{
  "n_layer": 16,
  "d_model": 128,
  "n_head": 4,
  "n_kv_head": 4,
  "head_dim": 32,
  "d_mlp": 320,
  "vocab_size": 1239,
  "activation": "swiglu",
  "norm": "rmsnorm",
  "norm_place": "pre",
  "norm_eps": 1e-05,
  "positions": "rope",
  "rope_base": 100000.0,
  "rope_fraction": 1.0,
  "qk_norm": false,
  "attn_scale": 0.177,
  "bias": "none",
  "tie_embeddings": false,
  "parallel_block": false,
  "init": "trunc",
  "init_std_qkv": 0.0833,
  "init_std_o": 0.0,
  "init_std_up": 0.0833,
  "init_std_down": 0.0,
  "optimizer": "muon_variant",
  "lr": 0.00365,
  "lr_mult_qkv": 0.7,
  "lr_mult_o": 0.602,
  "lr_mult_down": 1.5,
  "beta1": 0.93,
  "lr_head": 0.00788,
  "grad_clip": 1.0,
  "warmup_steps": 200,
  "schedule": "wsd",
  "decay_fraction": 0.812,
  "decay_shape": "sqrt",
  "final_lr_fraction": 0.0,
  "batch_tokens": 32768,
  "seq_len": 384,
  "doc_mask": true,
  "train_tokens": 166900000,
  "steps": 5094,
  "dataset": "wikipedia_en"
}
Each number is 128 + 24 x the weight over its row's rms, rounded and kept within 0 to 255. Layers, rows and columns count from 0. Numbers have three digits each. The size before them is the row's rms in percent of the matrix's.

# layer 4 MLP down, 128x320, rms 0.123, rows 92-127, columns 256-319
098:147095111153111123086137138129127131115138108123095124127177087131123153165135103142089117101127118123093165099115141131123171113133154115116153137148089063164118102118122181135107132100125158
099:123125146149122140104102141189096098142116124185136130138163140101127135112149123115106065123123112143110129087122154130110151104106119152127147186176149109105125138104135121151102161154094075
095:091136117152122128109134104142139103129176100141119161105132147117107120143122111120131123192155086078133143146126148159129158114109142124129111147137120114132154099138165127158145137133140091
098:113106086131129117105120110164148112190137144128082090097110144137098105091151099144124145150133120150137153118123139127119093104111133102152085083125127179088138165118122142142101123137127100
107:145143112122130125153150059125094130110100145112106145102120132147129118109146098136142157055103122142135130107113142122118129081133150119084145134106165163126151093121105142099134137132091121
104:086116117108102142107134105153123124120094126161150166123123137115147155131155149125094123096148135117158113125129078084121131125100125129168111132096116142112116157135131136159157101100120152
096:134125137129107156124079149157118104119118163150173167135126075121118100171103141155112078112109112137115110123106099104089121135091114129140107142102124122099114141162119108121150160128098094
105:118093115170102139103160127110084116183147114125136133117163087158091117088171116123117155160097134109123130055118122156089119163124126116118141142113111097135138100141131133114138129140143132
095:112125172164150155063163100096134141138128170112141132150167111101130098135153127134129093153113138075166134107150109134103142175106134111110145142142158172151135139114109145120174155152121130
092:143110131075167157115114125128176132099169141101128157170177121144120106096186123166136113103090133112164095160191128140153117157150159120136136142125128134123121134105115135179101106137105149
100:133109117137132073108121164158128149167119146137144117087149165127105133127175143142089122160118165078128106183133103128129140079094129137111113119138153117136130161115119164149099100120137105
102:107138186118152103115137118151100136111093155121091116121102155115142097141152088138132137140134139132091115142153124147111131083131119111124142157134167135113124120129120086154174136151161129
092:122129153125140125107159155131128160161070125128106135073114142139126113137121118111103157133176143168086123123095130115094135134095107078153114152100100142109135088165113125179119132128141137
098:149101124141128064135166133149095152146152166132117147103139115127130168167139127102154134115186122111134121182117121101127090133121109118146140108136105100155142123138083097134112091096128120
097:097144099118137097141159124090127093152107175121121122075135145161122046126126131124172141141127159097140121116120135137132136131153139108116087131110119122082106112141112153107124138120144115
100:135153124130155146145175104168142116157135167112119129109124120098033128097137135126101115132120101118127089101121112152099154159130117177145117114114130135139152130146131135129114102115148103
094:152140105132138137128128119120107124149121110146171114155165097113144117088104113159162135108141128114130122145142092148147116104150125179130124106134121141137140121141128144117155108130125094
105:121106169136106148135162093127103142151142118145118103132174123109106127194130071172125103104158116141137110092130161144141169166127135115113162121146124144129155095156170143132154130126135098
097:107172108155143113113085152155191118110105173146117135145129152103104134122136141139087124161165145147110106145142127130120104133149108178118172128149145141184161107142147118144141130088142124
098:134130084114151155134147159173166130134119140136118102117124126108111132167161123142120113134134171091095169147128122108151109079081149111156177160130078114149111100138142117099153162132142105
098:102144132143117144102153100138160062091152129151118148151088141137155084119118121123153115124152123139165138170113161168159098140143090133133113160100117108129178102162106097119165106083122150
098:097117105150115149123177168145124140120094137125142139115174141129091155123151111147128104154137148101171100155131109059124125172167152101156145110140127164146127123088153123119093126128121134
099:133112108121103146112148119145138138181145126143134134142117093128116111162123128141128090149109138129127133113117106101113139116137133141098091148133140118071105131152147135158116151109133126
111:143125109129101177108110135148137158191159171104113108098093154150090108113159148142126134122161148139136084143144115098094098103110114173156163150116091127092125126154157160151134152108153137
101:124131169150132144139124135171114117100122091087074151126131139106127097146138160134109130115132138125124081168124141125104119141184098148175143166137100122139167140118114160116130104124128144
094:135166119132154119134134108115144179113142122118140138108127118182162115144136116161138099116138102050129140124100163128138125086090152114142097146150170156104123130135135141139130139143138149
098:129159112117140127132165156143116172153142133122152183119113108145132174109129123160127133143109106140106140126154155086121110111127138113148160161140143088150131125142132114120133138119125126
107:108121136182151149104113109104080109154148137114072139095131159146112155119167104105087136169119099144140130136082141079092126155169104133122172130128115115150094069168118079110155157126103103
090:119131143108119132114113116147114168151138074161135110145119137145174176096130145125127143144146108187123136130139139106120152138127129083095118104123140129113135146098139139087131112109126103
100:133129092163098123146138114130150148083134133092121127136119142105118150118099153121170141120107094176177124121148149122116098091135120179099153127110146141109101146138112124136139133140124082
106:130159119158117165124127105093165122121124104168137141143092139135120155106136151152118170059082106128157141105125091104144117120102116123122134113123150122133151121142167124101151140134091157
094:124094110122173164141156118121135145149151137093159099152197149153090126127144091142082155099090102128123107118140103124136118141098108190128129121136134150122143112160116142135160112125104123
105:131117159135126143124154139113099165104132118148106144169111072104145154138129148136125108177149077141124133136169096088144172140129109091133147132147136195106150107138182129125117112143152126
100:123134138136135160154142133131129143104154165098098123158161112122121123111161103118119132130156117136134090145123123140156181162066104102113141124149119124127165077109157149162153121138185126
099:140136160117160154111104160128101127128115129155126181101156138115182111085111141106114118146106124145132115151181156131134159101109099096109148153067099118154136134141111159109112111102121107
101:130131114120115101157123128096097099086099096142113149123121134143153129083117165116124114198132086140132135110128131112105135120103143140166158169117126149106124144127149123143150189120123115